config = dict(
    norm='layernorm',
    norm_eps=1e-06,
    init='normal',
    max_grad_norm=1.0,
)
Each number is 50 + 15 x the weight over its row's rms, rounded and kept within 0 to 99. Layers, rows and columns count from 0. The size before them is the row's rms in percent of the matrix's.

# down: layer 2 MLP down (transposed), 3328x832, rms 0.0336, rows 1120-1172, columns 768-831
# up: layer 2 MLP up, 3328x832, rms 0.0336, rows 1121-1172, columns 768-831
down1120 077:60 61 49 55 44 32 60 61 50 40 50 30 43 37 54 38 70 73 37 55 71 27 45 46 46 57 57 75 54 57 59 32 76 42 42 59 55 60 66 62 70 46 45 37 52 27 65 48 54 31 51 53 57 64 62 55 36 25 76 81 47 38 56 55
up1121 151:31 12 21 62 44 53 58 44 39 73 51 64 72 23 62 57 76 11 42 47 45 28 58 39 46 31 64 41 34 45 25 66 49 70 71 58 38 30 57 72 69 40 48 40 57 67 35 27 49 39 64 50 43 51 26 54 59 46 77 57 43 64 63 42
down1121 202:30 36 42 42 42 62 65 67 62 72 53 73 67 39 60 79 56 34 56 45 56 26 38 35 35 34 61 32 47 43 23 56 68 57 69 35 22 56 42 60 71 24 38 34 56 33 53 50 63 66 39 31 61 60 47 78 42 34 60 58 42 54 42 79
up1122 135:65 65 25 63 40 74 37 27 63 67 52 52 58 30 49 18 62 44 70 57 32 76 47 44 33 43 57 67 48 53 67 71 48 59 38 27 66 89 50 66 54 60 37 24 61 41 37 48 47 45 26 33 43 69 30 39 46 45 57 68 69 52 72 61
down1122 160:46 62 39 55 31 79 64 43 43 71 48 54 47 61 56 41 44 19 71 22 71 46 91 45 46 42 44 68 42 44 59 28 39 47 50 47 62 79 62 65 61 48 72 43 47 42 45 53 55 35 43 53 56 58 26 41 58 45 54 41 71 59 62 38
up1123 092:30 47 71 23 47 53 48 43 48 74 58 35 19 36 68 37 87 31 50 53 36 50 31 51 61 41 52 61 33 20 69 66 39 56 61 20 51 56 48 48 54 68 31 62 72 65 55 45 65 49 45 47 34 76 47 53 74 31 88 66 54 36 37 38
down1123 084:48 50 22 31 76 58 47 41 39 47 45 42 51 65 45 23 40 27 54 55 17 58 35 48 28 50 50 53 52 36 40 74 36 70 46 18 41 36 31 46 63 62 37 35 60 67 57 63 46 39 22 58 40 69 16 78 75 23 55 65 50 69 62 43
up1124 149:52 46 39 50 52 34 52 53 25 59 45 99 32 66 34 69 62 47 52 79 38 51 53 61 36 42 68 30 22 63 53 57 60 55 57 50 53 37 67 22 53 57 41 54 33 63 63 51 36 62 68 33 60 57 58 40 38 38 65 55 36 45 79 73
down1124 152:42 55 52 40 46 19 67 52 16 49 69 89 30 45 24 79 50 59 65 90 58 56 55 38 33 46 67 30 29 47 49 57 62 44 56 60 74 43 59 23 48 47 37 41 50 45 53 51 56 41 82 37 62 43 56 30 24 35 39 36 38 48 81 43
up1125 080:50 53 45 41 53 71 57 54 41 28 28 57 48 32 49 38 60 32 50 66 49 62 68 62 57 34 49 90 37 53 65 31 29 40 70 65 47 51 48 57 57 55 64 33 47 59 67 67 38 32 33 29 46 53 38 29 39 75 38 66 49 47 47 46
down1125 077:42 52 25 51 67 67 33 46 43 29 34 80 70 58 34 39 44 45 62 24 29 42 60 29 47 69 52 68 13 62 63 33 64 47 53 75 52 57 52 51 32 51 40 52 58 75 72 31 38 43 27 33 81 71 44 72 45 59 66 69 54 56 59 50
up1126 121:36 72 53 48 43 74 26 49 49 44 70 34 43 45 49 39 51 51 58 68 53 51 45 91 58 38 41 38 43 75 65 81 48 46 32 23 44 70 58 66 52 62 28 45 78 66 64 59 27 27 51 48 40 77 59 45 34 63 60 75 55 52 24 51
down1126 087:33 59 52 49 29 88 19 64 55 48 66 43 46 42 55 44 47 59 62 75 60 52 42 93 44 37 37 34 46 67 57 76 30 48 26 30 53 70 50 60 52 56 32 45 72 55 63 64 18 28 54 49 46 67 53 52 47 49 67 75 61 42 39 59
up1127 075:65 43 32 28 56 30 52 59 51 52 48 59 52 61 49 53 44 53 45 61 31 61 58 52 55 54 44 63 61 78 47 47 45 41 57 35 42 56 53 56 75 15 40 48 80 48 30 46 55 35 35 43 51 21 54 31 57 66 42 42 46 54 53 45
down1127 077:61 37 49 25 57 42 47 31 42 60 60 64 52 62 35 34 39 45 53 60 28 54 54 50 44 66 53 68 54 55 54 59 51 33 60 35 51 53 63 60 67 20 45 47 78 44 30 43 75 28 26 43 44 28 37 48 43 56 60 57 47 43 46 43
up1128 090:68 56 43 51 60 56 69 59 44 52 55 62 18 55 43 56 61 72 58 37 46 75 32 51 50 58 70 56 64 65 39 32 40 46 34 24 51 38 57 56 17 57 11 32 36 38 35 52 59 43 49 49 58 24 39 36 54 59 36 37 26 73 62 46
down1128 082:60 57 51 54 64 51 63 68 64 64 60 39 35 52 33 98 70 55 52 25 55 51 73 14 59 60 84 63 45 64 53 56 54 54 17 39 55 31 34 45 22 55 07 12 40 65 38 33 45 46 43 46 29 51 38 40 58 74 30 53 24 49 42 57
up1129 080:75 46 62 59 57 74 48 50 55 45 74 46 72 47 52 56 55 75 55 64 23 47 49 63 63 53 54 43 50 55 64 93 52 47 67 64 18 55 35 42 45 43 26 45 76 54 72 80 64 46 58 33 47 58 34 26 51 33 52 37 39 64 47 55
down1129 061:75 40 59 61 37 79 41 47 50 39 58 45 65 64 44 44 41 77 51 63 29 48 49 51 75 50 45 43 44 59 66 85 59 32 48 65 26 42 42 43 55 41 19 49 69 56 71 75 47 41 66 42 30 61 57 44 53 23 50 41 23 52 44 51
up1130 092:62 53 32 44 35 28 37 63 51 35 53 52 47 75 61 70 29 33 72 55 44 72 63 31 43 44 76 45 70 42 48 41 30 68 41 16 53 48 29 39 56 39 55 44 72 62 59 52 61 55 53 36 46 62 39 43 15 94 65 64 46 50 40 38
down1130 075:59 49 27 29 24 23 34 45 41 26 55 53 42 79 45 64 47 34 75 53 49 62 62 43 49 42 57 45 70 42 50 47 34 69 56 12 57 48 23 31 47 27 64 45 72 44 40 39 60 45 43 28 46 52 41 49 13 92 60 64 52 32 60 52
up1131 074:50 45 46 54 73 52 58 20 46 56 63 64 31 38 66 69 49 54 56 63 66 43 80 54 18 41 55 46 81 19 70 54 36 72 51 48 46 62 35 54 52 28 23 49 35 52 40 42 44 08 68 49 44 70 51 67 56 42 58 61 58 32 30 49
down1131 067:60 47 50 74 55 61 55 27 44 48 38 68 31 32 65 60 45 51 65 60 54 30 75 53 33 33 51 33 73 30 61 50 34 68 53 53 53 74 53 53 54 40 20 62 33 60 39 43 52 12 60 42 57 75 59 44 79 35 72 60 67 50 30 57
up1132 156:70 26 65 63 30 55 43 78 57 47 33 32 60 59 50 24 67 33 45 28 51 70 69 33 65 73 47 58 58 50 28 24 28 40 49 26 36 37 90 86 88 75 61 47 34 51 52 75 52 43 75 63 70 47 52 61 69 39 58 81 63 44 67 40
down1132 188:65 51 56 49 28 65 51 51 28 39 61 48 39 43 30 44 53 64 19 44 29 57 43 24 55 49 67 55 67 41 29 55 33 55 45 56 53 40 71 60 66 57 52 55 32 50 32 54 70 49 46 67 51 18 43 51 98 44 60 60 47 55 70 65
up1133 075:73 45 78 50 41 67 49 30 39 67 48 59 47 43 65 57 33 47 65 42 54 65 81 45 56 43 30 50 75 50 52 55 53 50 24 38 61 39 57 44 43 61 79 86 52 54 42 56 45 18 42 47 56 33 49 53 48 60 35 41 41 36 62 49
down1133 075:63 46 74 47 53 91 56 48 43 38 80 24 36 65 54 39 36 43 48 47 62 70 67 30 46 18 41 48 53 73 49 52 56 67 38 35 72 49 31 63 31 57 58 66 39 44 41 44 39 28 52 28 76 37 42 41 65 59 40 49 33 50 61 65
up1134 091:29 22 55 74 27 61 36 31 21 55 35 55 61 73 51 54 44 37 36 53 84 31 49 34 47 32 31 73 35 43 58 57 42 32 54 44 61 59 34 48 56 71 72 25 51 47 63 65 16 52 11 56 86 60 53 50 60 37 49 19 69 51 45 51
down1134 086:25 54 48 66 52 52 57 24 57 43 30 58 60 43 52 63 50 76 39 33 72 42 64 41 62 87 15 61 22 37 51 67 31 63 56 54 56 65 45 35 53 59 53 15 65 45 41 43 53 31 17 58 82 28 47 81 76 46 37 21 59 68 48 54
up1135 102:69 67 62 67 35 33 62 43 43 33 32 49 52 90 72 60 42 64 53 63 70 69 33 49 73 58 32 71 53 73 65 83 44 44 62 53 40 41 67 70 46 32 21 59 46 37 61 41 46 75 22 36 40 33 46 30 53 87 36 35 55 60 41 41
down1135 081:58 52 54 61 50 35 61 68 44 46 72 57 59 75 57 62 36 76 66 70 52 65 46 50 79 54 30 58 57 63 47 79 42 59 94 44 49 47 64 64 27 41 42 58 60 37 62 37 42 55 22 54 52 37 46 42 44 84 46 37 58 42 35 40
up1136 087:39 38 23 62 73 59 50 45 74 60 82 77 37 41 61 33 74 48 66 54 41 44 59 63 25 49 51 37 45 44 64 52 53 53 45 73 73 60 47 35 43 52 49 20 38 74 46 28 63 67 43 31 19 24 69 59 44 60 37 76 61 42 48 38
down1136 078:56 75 18 61 54 53 50 59 57 47 48 52 50 31 48 52 53 28 67 33 36 54 64 71 13 48 38 47 56 17 31 50 36 46 49 75 40 55 46 23 42 34 49 45 48 55 67 52 80 40 48 30 25 56 72 55 53 46 61 68 53 53 50 36
up1137 087:54 28 49 67 44 44 53 63 46 53 52 49 46 49 48 41 39 45 34 51 40 47 61 70 46 39 52 22 55 40 68 52 77 68 68 21 59 55 41 53 69 49 43 49 57 35 57 35 40 62 47 21 62 33 54 70 43 32 73 33 31 60 69 44
down1137 082:72 29 56 61 60 46 53 39 37 34 73 43 44 68 74 53 31 48 35 70 83 70 53 72 49 38 39 39 66 58 74 29 65 70 39 58 42 47 56 43 40 55 30 62 50 46 59 54 35 75 70 46 74 65 47 40 34 47 47 28 44 54 63 36
up1138 083:56 52 55 39 59 54 36 42 85 67 35 50 40 36 50 71 83 48 53 74 24 46 39 21 57 61 37 42 53 43 59 68 69 53 60 40 36 67 58 48 61 29 45 44 40 42 53 40 36 63 43 40 33 36 43 38 52 42 58 49 53 45 48 33
down1138 068:47 50 64 47 68 50 54 39 79 57 51 56 38 41 51 75 67 47 47 87 19 38 54 13 65 63 39 41 63 50 58 64 69 46 53 44 34 58 50 65 54 35 46 38 60 33 60 35 22 59 43 45 32 43 29 51 62 43 50 51 48 31 53 37
up1139 086:46 38 37 46 45 68 25 36 53 45 60 47 79 49 69 52 32 43 29 44 44 34 33 28 57 30 46 52 62 38 61 36 41 70 56 49 73 38 68 40 51 40 46 16 72 37 36 32 33 62 48 37 37 57 57 91 30 50 44 45 40 38 51 49
down1139 081:56 69 31 43 53 64 56 52 62 38 49 48 54 40 61 41 53 29 30 57 41 43 42 45 44 47 45 64 71 45 75 60 39 60 58 72 45 50 66 67 41 36 72 20 49 20 42 72 74 51 30 55 39 36 52 37 06 72 55 48 33 48 77 90
up1140 088:42 25 49 53 66 71 99 38 61 66 51 72 52 54 42 50 41 42 80 46 37 56 44 58 36 48 55 41 61 24 77 46 54 56 45 54 67 52 59 65 32 46 11 55 49 52 29 52 58 51 44 37 41 37 33 36 27 24 62 62 68 67 25 42
down1140 087:56 25 72 64 71 53 69 62 53 47 39 52 48 65 80 36 28 59 57 29 41 53 73 34 55 60 65 35 33 54 80 32 36 50 51 08 66 37 38 46 42 87 47 31 48 58 62 89 71 47 63 41 53 57 32 37 69 47 41 63 42 50 56 76
up1141 073:55 79 33 67 42 39 39 62 34 47 31 45 39 56 54 27 75 56 57 45 67 26 30 50 67 84 43 36 75 49 58 48 60 65 47 47 28 41 58 56 60 38 66 55 48 52 69 46 40 46 70 52 34 69 65 57 49 67 51 51 47 36 35 57
down1141 073:63 61 48 58 52 33 42 66 24 54 42 48 34 50 35 25 88 48 59 54 65 24 19 45 64 82 33 40 57 54 52 50 64 76 33 63 34 34 69 38 62 17 66 49 51 64 62 45 32 57 67 50 33 79 40 56 48 48 62 36 46 41 34 47
up1142 086:61 67 21 53 69 26 46 37 31 69 58 52 68 39 51 61 43 52 39 31 50 61 67 58 29 68 52 52 47 66 44 42 45 66 75 58 49 29 32 15 63 44 48 67 46 40 40 71 62 55 52 65 53 84 65 68 60 59 84 34 56 46 54 44
down1142 084:27 56 62 47 18 51 68 43 32 61 66 35 59 31 59 71 36 72 36 69 51 43 11 27 28 66 64 28 57 78 62 25 67 41 26 69 60 52 55 29 55 48 51 28 54 46 79 15 71 64 55 58 42 76 55 48 60 65 35 37 81 79 54 57
up1143 114:69 42 30 66 23 62 71 56 54 48 47 48 24 47 74 55 38 58 92 63 60 46 52 35 68 39 70 59 57 65 04 61 50 51 74 38 77 57 62 69 59 43 27 36 64 39 57 64 46 33 33 61 37 58 66 56 21 45 41 59 34 47 13 73
down1143 106:71 34 28 70 34 74 63 43 62 84 39 43 29 71 75 61 23 55 81 57 53 36 50 44 59 37 60 67 61 59 14 65 51 54 67 46 56 61 55 50 61 51 47 53 60 52 68 54 39 29 43 72 29 72 47 46 21 43 63 64 27 53 15 76
up1144 106:23 50 62 64 47 65 48 28 26 53 29 54 48 24 35 25 35 47 47 51 63 59 51 50 45 34 56 55 71 72 26 55 78 33 66 27 72 40 28 51 35 55 54 61 40 33 56 12 52 39 46 64 46 56 54 23 59 65 28 42 53 34 58 34
down1144 083:33 57 59 75 44 56 50 21 35 61 65 42 49 15 31 27 37 41 46 51 62 62 55 46 43 45 70 53 42 60 46 70 87 42 60 36 64 48 38 57 43 82 49 53 55 29 57 27 46 45 48 71 60 55 50 46 45 58 20 36 44 26 47 49
up1145 084:65 54 48 47 55 54 43 29 60 56 30 69 33 37 24 50 29 34 60 39 55 68 55 74 49 49 54 41 39 79 31 65 84 44 37 64 20 77 91 30 55 40 57 72 42 67 52 59 36 45 37 55 59 77 51 83 84 17 55 43 60 46 51 30
down1145 083:60 47 42 45 51 44 41 35 55 61 46 69 38 58 29 48 48 45 62 31 64 70 39 78 68 45 26 43 64 58 29 50 65 52 56 68 36 75 81 29 68 34 53 69 49 83 57 57 22 41 41 45 47 64 53 52 79 00 34 57 62 20 61 36
up1146 083:72 60 42 57 74 50 71 54 69 41 32 38 47 44 58 64 72 44 80 47 45 33 71 49 72 34 55 74 62 44 47 70 37 69 46 55 41 43 32 17 37 53 41 71 46 62 46 45 46 63 57 51 44 83 45 46 46 41 55 57 38 65 58 65
down1146 065:68 54 42 63 61 37 78 52 78 62 38 51 38 56 56 61 64 44 87 54 55 39 74 59 70 37 48 62 59 54 44 66 44 62 60 51 43 38 27 16 48 64 30 65 38 59 37 56 38 57 56 52 36 84 57 48 47 32 60 63 29 69 62 68
up1147 086:62 34 44 55 27 55 47 50 36 55 27 44 35 51 50 52 44 45 85 40 53 75 81 64 61 77 30 74 45 39 40 53 57 82 37 60 47 69 38 65 66 48 44 50 41 60 19 55 57 68 59 18 57 47 64 68 43 41 58 31 53 27 21 41
down1147 072:65 35 51 49 18 42 32 45 41 72 53 54 36 51 44 34 54 47 71 41 57 65 92 70 48 89 25 65 41 44 52 57 63 66 35 51 57 72 49 65 57 38 39 49 69 50 41 50 77 71 57 33 57 34 57 58 52 56 59 31 49 39 07 34
up1148 066:63 38 46 29 80 54 59 41 44 52 68 77 45 58 58 52 53 59 41 46 49 66 51 55 64 45 78 43 37 43 33 31 46 85 41 26 20 79 54 63 69 29 43 42 56 65 42 64 49 24 41 41 53 42 80 70 83 61 20 49 52 61 40 51
down1148 061:66 56 61 50 78 46 43 61 37 73 63 60 39 58 53 70 55 49 47 39 63 48 55 64 50 47 71 63 39 39 38 33 50 84 52 32 14 87 84 58 59 29 42 36 57 69 55 49 42 37 58 31 32 63 79 69 69 42 22 41 31 61 36 50
up1149 104:54 31 44 54 46 58 56 30 58 34 48 60 47 50 32 48 28 62 51 62 52 30 47 43 45 43 50 33 43 38 65 59 55 51 55 58 43 46 56 07 61 66 25 62 42 57 39 46 51 47 40 55 35 66 58 38 67 44 37 59 78 43 46 37
down1149 077:49 38 55 51 49 56 54 24 49 37 36 50 51 66 37 43 17 62 58 64 57 33 46 53 61 52 58 36 58 44 64 59 62 40 45 50 39 40 51 04 64 68 25 56 38 66 42 50 56 45 27 61 33 79 59 40 65 40 47 64 73 28 43 42
up1150 158:57 14 49 38 52 54 50 57 54 42 25 56 54 75 26 44 51 18 33 41 54 62 87 48 47 55 54 54 76 35 50 41 67 60 28 53 74 59 40 62 65 46 39 41 47 40 64 39 36 47 51 40 52 48 54 39 20 48 57 59 37 50 31 55
down1150 199:40 26 55 52 40 70 51 47 67 46 16 46 45 71 47 60 51 61 71 47 65 66 84 58 44 62 49 39 45 33 50 21 43 58 55 47 45 11 54 53 65 66 46 32 43 73 25 55 81 36 34 61 26 27 31 33 37 56 49 77 44 50 48 29
up1151 082:60 56 43 63 46 56 55 34 55 51 50 43 58 49 36 44 41 53 64 57 75 15 68 51 52 37 63 51 44 38 52 24 18 74 32 66 17 43 57 74 64 54 44 34 52 51 33 21 64 55 48 63 32 50 62 59 43 55 33 46 47 63 49 58
down1151 083:58 49 59 43 45 53 66 34 90 54 46 62 73 56 41 43 20 51 27 20 47 26 44 46 66 26 53 55 44 74 76 25 51 48 44 51 25 70 41 47 47 40 59 49 81 37 38 30 48 50 32 49 38 25 56 47 39 41 44 57 30 61 55 40
up1152 101:52 73 67 46 37 59 47 38 71 63 49 06 45 63 71 74 51 65 36 64 38 45 54 32 46 77 75 61 43 49 58 59 74 41 67 53 53 53 13 66 38 14 36 44 33 71 59 57 72 43 33 41 32 67 34 62 57 39 66 49 28 23 33 21
down1152 070:41 57 69 54 54 59 56 39 74 60 48 35 38 47 58 69 64 65 41 50 32 48 51 38 51 84 64 66 50 43 63 49 65 42 43 44 62 40 28 50 31 34 45 41 41 73 60 54 67 39 40 40 37 65 43 62 56 48 59 56 19 23 35 17
up1153 078:88 67 59 60 60 56 44 69 31 49 62 64 38 55 71 30 56 44 59 41 67 44 34 80 19 36 65 53 59 74 33 19 60 68 43 18 57 53 53 47 82 47 42 64 49 26 24 55 64 77 42 40 41 39 53 69 43 27 38 50 55 39 55 36
down1153 079:68 43 62 60 57 46 46 85 59 62 61 71 61 63 59 41 64 28 72 24 65 43 69 73 29 62 60 43 66 58 54 34 47 39 38 34 41 50 58 52 47 63 47 49 62 13 44 30 45 34 46 67 40 58 48 54 40 29 86 46 25 72 68 84
up1154 078:35 47 73 26 55 58 51 83 25 35 54 81 34 64 44 69 46 42 37 47 31 53 60 58 62 68 31 59 36 51 69 53 22 40 65 10 43 60 15 50 48 32 54 73 25 56 44 54 30 38 48 45 46 56 31 44 45 43 27 21 32 73 66 63
down1154 060:23 47 76 25 56 75 68 75 23 36 49 60 50 56 30 74 53 42 30 52 29 36 64 57 55 68 31 60 44 52 70 39 33 35 50 27 51 62 09 50 51 21 68 77 22 59 56 43 11 39 47 32 61 67 49 60 57 35 38 18 43 57 58 61
up1155 074:38 61 21 41 71 52 49 57 31 47 53 33 44 50 64 48 54 17 63 70 72 41 23 59 53 28 56 31 36 56 42 74 49 66 51 33 39 43 55 52 54 56 46 44 70 69 53 61 70 27 76 46 56 45 54 57 48 53 66 25 41 56 74 69
down1155 070:64 58 37 36 70 61 67 40 36 64 63 65 41 89 67 69 63 34 58 54 56 42 35 53 38 52 59 38 74 47 53 41 56 66 34 34 29 38 37 35 57 81 49 61 40 22 38 32 70 30 42 31 53 49 35 52 34 69 46 50 54 40 62 45
up1156 086:63 35 67 75 32 69 42 41 47 65 43 31 64 60 65 22 53 61 50 55 48 54 67 48 19 66 48 53 35 52 14 56 73 63 41 57 53 39 24 70 57 54 57 39 38 73 20 62 32 48 62 31 57 52 60 32 22 38 60 51 43 71 36 73
down1156 078:76 43 52 72 33 68 48 41 23 71 30 66 52 37 56 15 52 46 49 54 75 66 71 57 23 55 41 65 36 46 20 57 66 52 46 69 53 41 27 41 49 30 55 70 34 77 45 54 00 23 70 43 41 49 60 28 43 43 69 53 51 52 46 57
up1157 088:61 44 35 48 47 39 59 41 75 88 47 55 70 71 66 48 64 55 64 37 48 58 53 46 76 16 84 44 77 54 50 36 19 62 72 33 46 25 47 48 46 65 66 61 50 89 35 15 50 40 51 40 54 45 40 55 53 36 51 50 33 68 72 48
down1157 079:55 31 65 58 42 30 56 25 75 43 43 40 54 63 71 60 49 53 52 46 56 55 41 65 75 47 83 24 60 63 55 58 40 59 60 45 37 34 65 44 56 69 73 69 42 63 53 20 43 21 49 51 75 38 33 46 57 39 64 33 53 52 61 48
up1158 078:78 57 49 54 55 58 56 39 33 31 37 45 34 38 36 35 55 56 79 70 47 53 45 34 71 45 59 82 23 46 49 56 52 45 44 56 71 44 34 49 43 28 40 48 63 38 53 49 47 51 53 63 51 49 67 53 65 99 58 28 57 44 69 25
down1158 050:80 51 48 52 47 65 44 30 22 48 44 57 29 38 34 48 41 50 75 70 39 60 47 60 76 58 54 67 19 57 53 48 53 51 41 58 68 42 27 64 32 29 49 51 64 29 52 37 44 55 59 68 42 49 69 56 60 99 53 25 45 63 66 23
up1159 070:45 41 54 36 43 28 43 42 60 34 49 43 43 48 41 63 46 59 66 70 61 48 46 76 00 47 56 51 37 25 49 54 43 65 38 68 72 63 43 41 39 58 48 38 51 55 49 52 32 64 64 65 42 56 58 43 48 80 56 43 53 28 71 57
down1159 072:31 49 49 47 39 64 44 42 55 71 61 35 49 30 49 58 42 32 51 40 41 62 40 62 52 69 52 49 51 19 83 42 37 65 75 60 59 70 54 56 45 43 52 39 38 57 28 61 53 75 61 54 49 67 73 38 49 59 33 41 36 59 48 22
up1160 157:72 36 25 61 31 57 42 60 33 64 54 83 57 66 51 59 47 56 34 63 48 43 48 46 46 65 48 51 48 49 55 36 76 51 52 57 50 63 47 52 70 51 13 41 30 53 47 47 64 51 60 58 55 36 51 74 72 43 35 47 50 49 40 39
down1160 206:42 49 52 40 68 28 26 59 19 43 64 45 44 34 49 38 64 40 27 38 80 33 72 22 38 36 70 34 33 54 36 38 53 30 55 65 46 54 49 55 53 61 80 27 39 50 74 44 46 40 44 58 27 26 60 50 45 57 45 64 60 33 59 33
up1161 085:43 99 50 55 39 38 56 53 66 56 54 58 33 43 52 58 38 51 57 56 61 23 49 46 22 48 47 46 47 68 55 98 38 11 76 47 27 39 54 40 22 45 35 67 73 48 47 81 64 54 57 56 62 54 34 33 31 54 81 46 44 58 34 67
down1161 082:37 59 50 51 27 22 58 49 51 50 66 85 58 56 67 50 48 49 69 28 50 48 64 44 59 44 56 40 67 56 46 59 48 61 56 59 35 61 38 48 27 55 60 81 42 66 65 62 63 46 59 52 48 69 31 62 78 69 71 31 58 47 51 45
up1162 084:29 64 70 61 61 38 60 64 39 36 48 57 45 12 65 55 29 45 43 75 39 50 54 68 51 43 60 42 58 66 39 65 54 59 22 44 14 56 49 55 59 62 73 52 64 35 53 27 43 27 27 48 44 47 58 50 35 60 33 52 53 30 63 49
down1162 060:36 54 68 62 51 34 48 73 39 32 62 62 43 28 66 50 36 38 36 73 45 52 49 75 48 42 58 36 59 50 51 62 66 55 23 49 21 55 44 59 60 52 74 46 63 29 58 36 33 24 38 45 48 45 48 51 38 63 47 48 46 21 66 48
up1163 158:53 52 64 31 57 58 47 92 65 50 53 47 57 74 63 81 61 43 47 63 44 45 51 72 41 57 54 59 32 72 26 38 50 52 34 70 54 54 56 55 18 65 60 33 48 56 45 51 21 57 48 48 39 52 42 79 73 43 55 65 26 48 45 51
down1163 210:31 62 83 34 49 53 38 35 57 65 76 50 71 43 31 55 45 35 42 45 68 52 53 48 15 59 41 34 44 33 56 65 55 47 81 34 63 59 60 54 42 62 54 28 74 54 55 58 56 34 29 32 40 50 42 64 51 59 37 61 11 47 81 69
up1164 076:40 55 50 39 59 35 33 58 60 51 33 87 38 39 64 49 46 49 73 82 51 57 58 87 67 42 40 48 47 48 55 66 44 67 38 68 56 74 63 31 80 73 46 46 76 58 34 29 59 64 35 52 32 44 61 40 54 67 54 70 76 60 69 52
down1164 071:30 31 18 24 39 38 29 59 41 55 35 64 21 21 45 74 53 54 72 80 53 43 50 71 64 49 39 43 39 26 48 44 56 46 48 58 28 53 51 50 79 66 55 45 77 52 45 46 68 57 31 55 25 62 38 40 66 28 53 60 88 39 53 48
up1165 093:44 58 47 46 67 49 58 32 29 47 54 41 47 57 55 67 42 46 59 36 60 62 46 25 70 57 49 48 40 59 48 67 60 66 58 56 57 51 77 47 42 65 60 66 50 84 50 64 63 43 45 46 43 52 39 30 47 35 57 41 80 47 50 27
down1165 064:40 51 56 52 47 32 58 28 41 49 43 53 39 45 47 70 46 48 60 24 64 57 35 40 67 66 36 45 55 48 47 61 57 56 69 56 55 49 70 43 47 56 55 59 53 85 53 56 71 49 44 44 39 49 27 30 49 41 51 32 78 42 52 40
up1166 072:79 79 28 85 57 50 44 60 29 59 25 87 66 51 62 68 43 60 58 68 46 69 59 58 44 60 45 52 61 24 76 59 45 52 44 27 68 34 74 55 83 55 75 76 62 46 64 41 41 43 25 45 64 51 47 32 56 73 22 55 37 64 32 73
down1166 069:61 60 45 68 41 31 38 59 60 71 43 86 55 76 83 80 44 55 68 61 58 59 51 65 38 63 42 38 60 15 61 38 36 56 46 24 59 40 75 42 73 48 71 60 62 34 41 41 37 36 24 48 67 59 34 57 59 56 21 37 43 72 40 71
up1167 164:71 57 42 61 49 35 37 37 73 43 78 37 40 62 54 35 70 45 50 60 61 46 38 38 47 39 46 74 37 68 69 46 92 40 47 51 62 76 61 66 49 42 60 57 56 32 56 33 55 33 68 55 48 55 35 47 31 16 59 44 37 14 45 67
down1167 198:43 36 52 37 45 37 44 70 56 40 56 57 39 33 58 27 65 50 61 49 44 24 44 25 57 24 33 48 66 67 72 47 79 29 56 69 55 49 51 65 54 56 39 76 35 37 40 48 53 25 90 62 47 65 61 48 37 34 46 38 24 44 41 49
up1168 087:70 57 46 66 38 70 73 72 59 56 48 24 53 39 51 50 51 52 60 78 18 59 53 86 77 61 60 46 77 92 43 67 65 37 70 45 30 69 44 70 40 66 68 32 69 66 63 29 74 78 48 39 47 68 61 66 44 74 38 50 62 44 60 71
down1168 073:87 62 39 62 30 65 48 63 53 48 37 35 69 55 53 50 44 38 43 66 30 62 52 84 51 69 72 33 57 85 57 55 71 53 71 61 41 41 54 66 25 65 64 38 68 52 62 56 64 80 50 52 65 68 54 54 50 82 50 48 48 49 64 62
up1169 069:46 38 44 58 94 58 46 52 34 34 56 43 43 58 57 36 73 68 63 43 25 56 21 29 38 19 54 48 63 61 64 39 34 28 68 56 65 69 66 26 55 50 67 63 60 45 40 51 49 59 38 33 63 45 59 40 31 70 29 87 53 40 39 60
down1169 069:56 35 56 64 75 32 42 60 25 21 51 45 25 57 72 69 60 94 53 42 26 71 32 30 29 29 52 35 51 60 61 39 29 21 59 64 78 57 63 31 62 65 71 64 65 40 37 50 56 46 38 44 69 48 75 34 40 66 52 93 57 33 31 41
up1170 095:70 38 57 41 53 45 51 42 69 52 46 80 49 41 46 66 22 43 11 63 30 59 69 66 60 51 26 43 29 35 49 79 44 58 44 67 50 76 36 40 39 55 62 69 65 32 58 32 47 40 61 48 63 71 64 18 64 32 68 56 55 30 48 51
down1170 086:44 15 52 18 45 60 44 55 66 55 50 50 54 22 45 29 33 36 30 27 50 31 44 55 27 63 33 36 57 37 64 59 35 42 55 73 63 63 04 46 54 41 51 63 58 65 81 61 35 69 55 45 64 45 53 45 51 27 63 56 40 18 35 49
up1171 101:39 53 66 51 50 69 36 53 48 38 71 51 31 58 74 51 22 41 26 57 37 54 64 39 59 34 44 71 69 18 51 63 70 51 56 22 50 68 23 55 52 66 46 29 19 54 46 43 61 79 99 71 40 59 71 46 51 41 77 56 32 78 51 41
down1171 074:49 67 63 50 36 59 40 64 59 40 55 43 40 63 64 39 31 49 26 57 26 48 72 38 51 26 46 71 60 07 49 52 48 47 37 15 46 49 26 43 50 59 24 35 22 66 46 34 43 64 99 75 44 64 57 40 57 53 62 38 34 64 58 31
up1172 068:47 36 21 45 60 85 47 60 50 65 74 62 76 49 41 59 60 71 64 35 41 46 47 63 38 36 46 55 66 55 60 45 37 71 70 64 45 44 67 57 58 71 49 54 71 61 32 44 50 44 54 57 29 28 44 38 64 60 70 51 59 51 42 42
down1172 054:44 49 42 41 54 73 53 64 51 58 69 39 74 40 45 63 65 75 73 31 51 35 39 66 36 42 42 57 39 53 55 31 49 63 52 62 46 50 59 51 70 66 47 53 57 52 34 49 43 33 68 53 35 10 47 43 53 46 65 57 58 56 42 45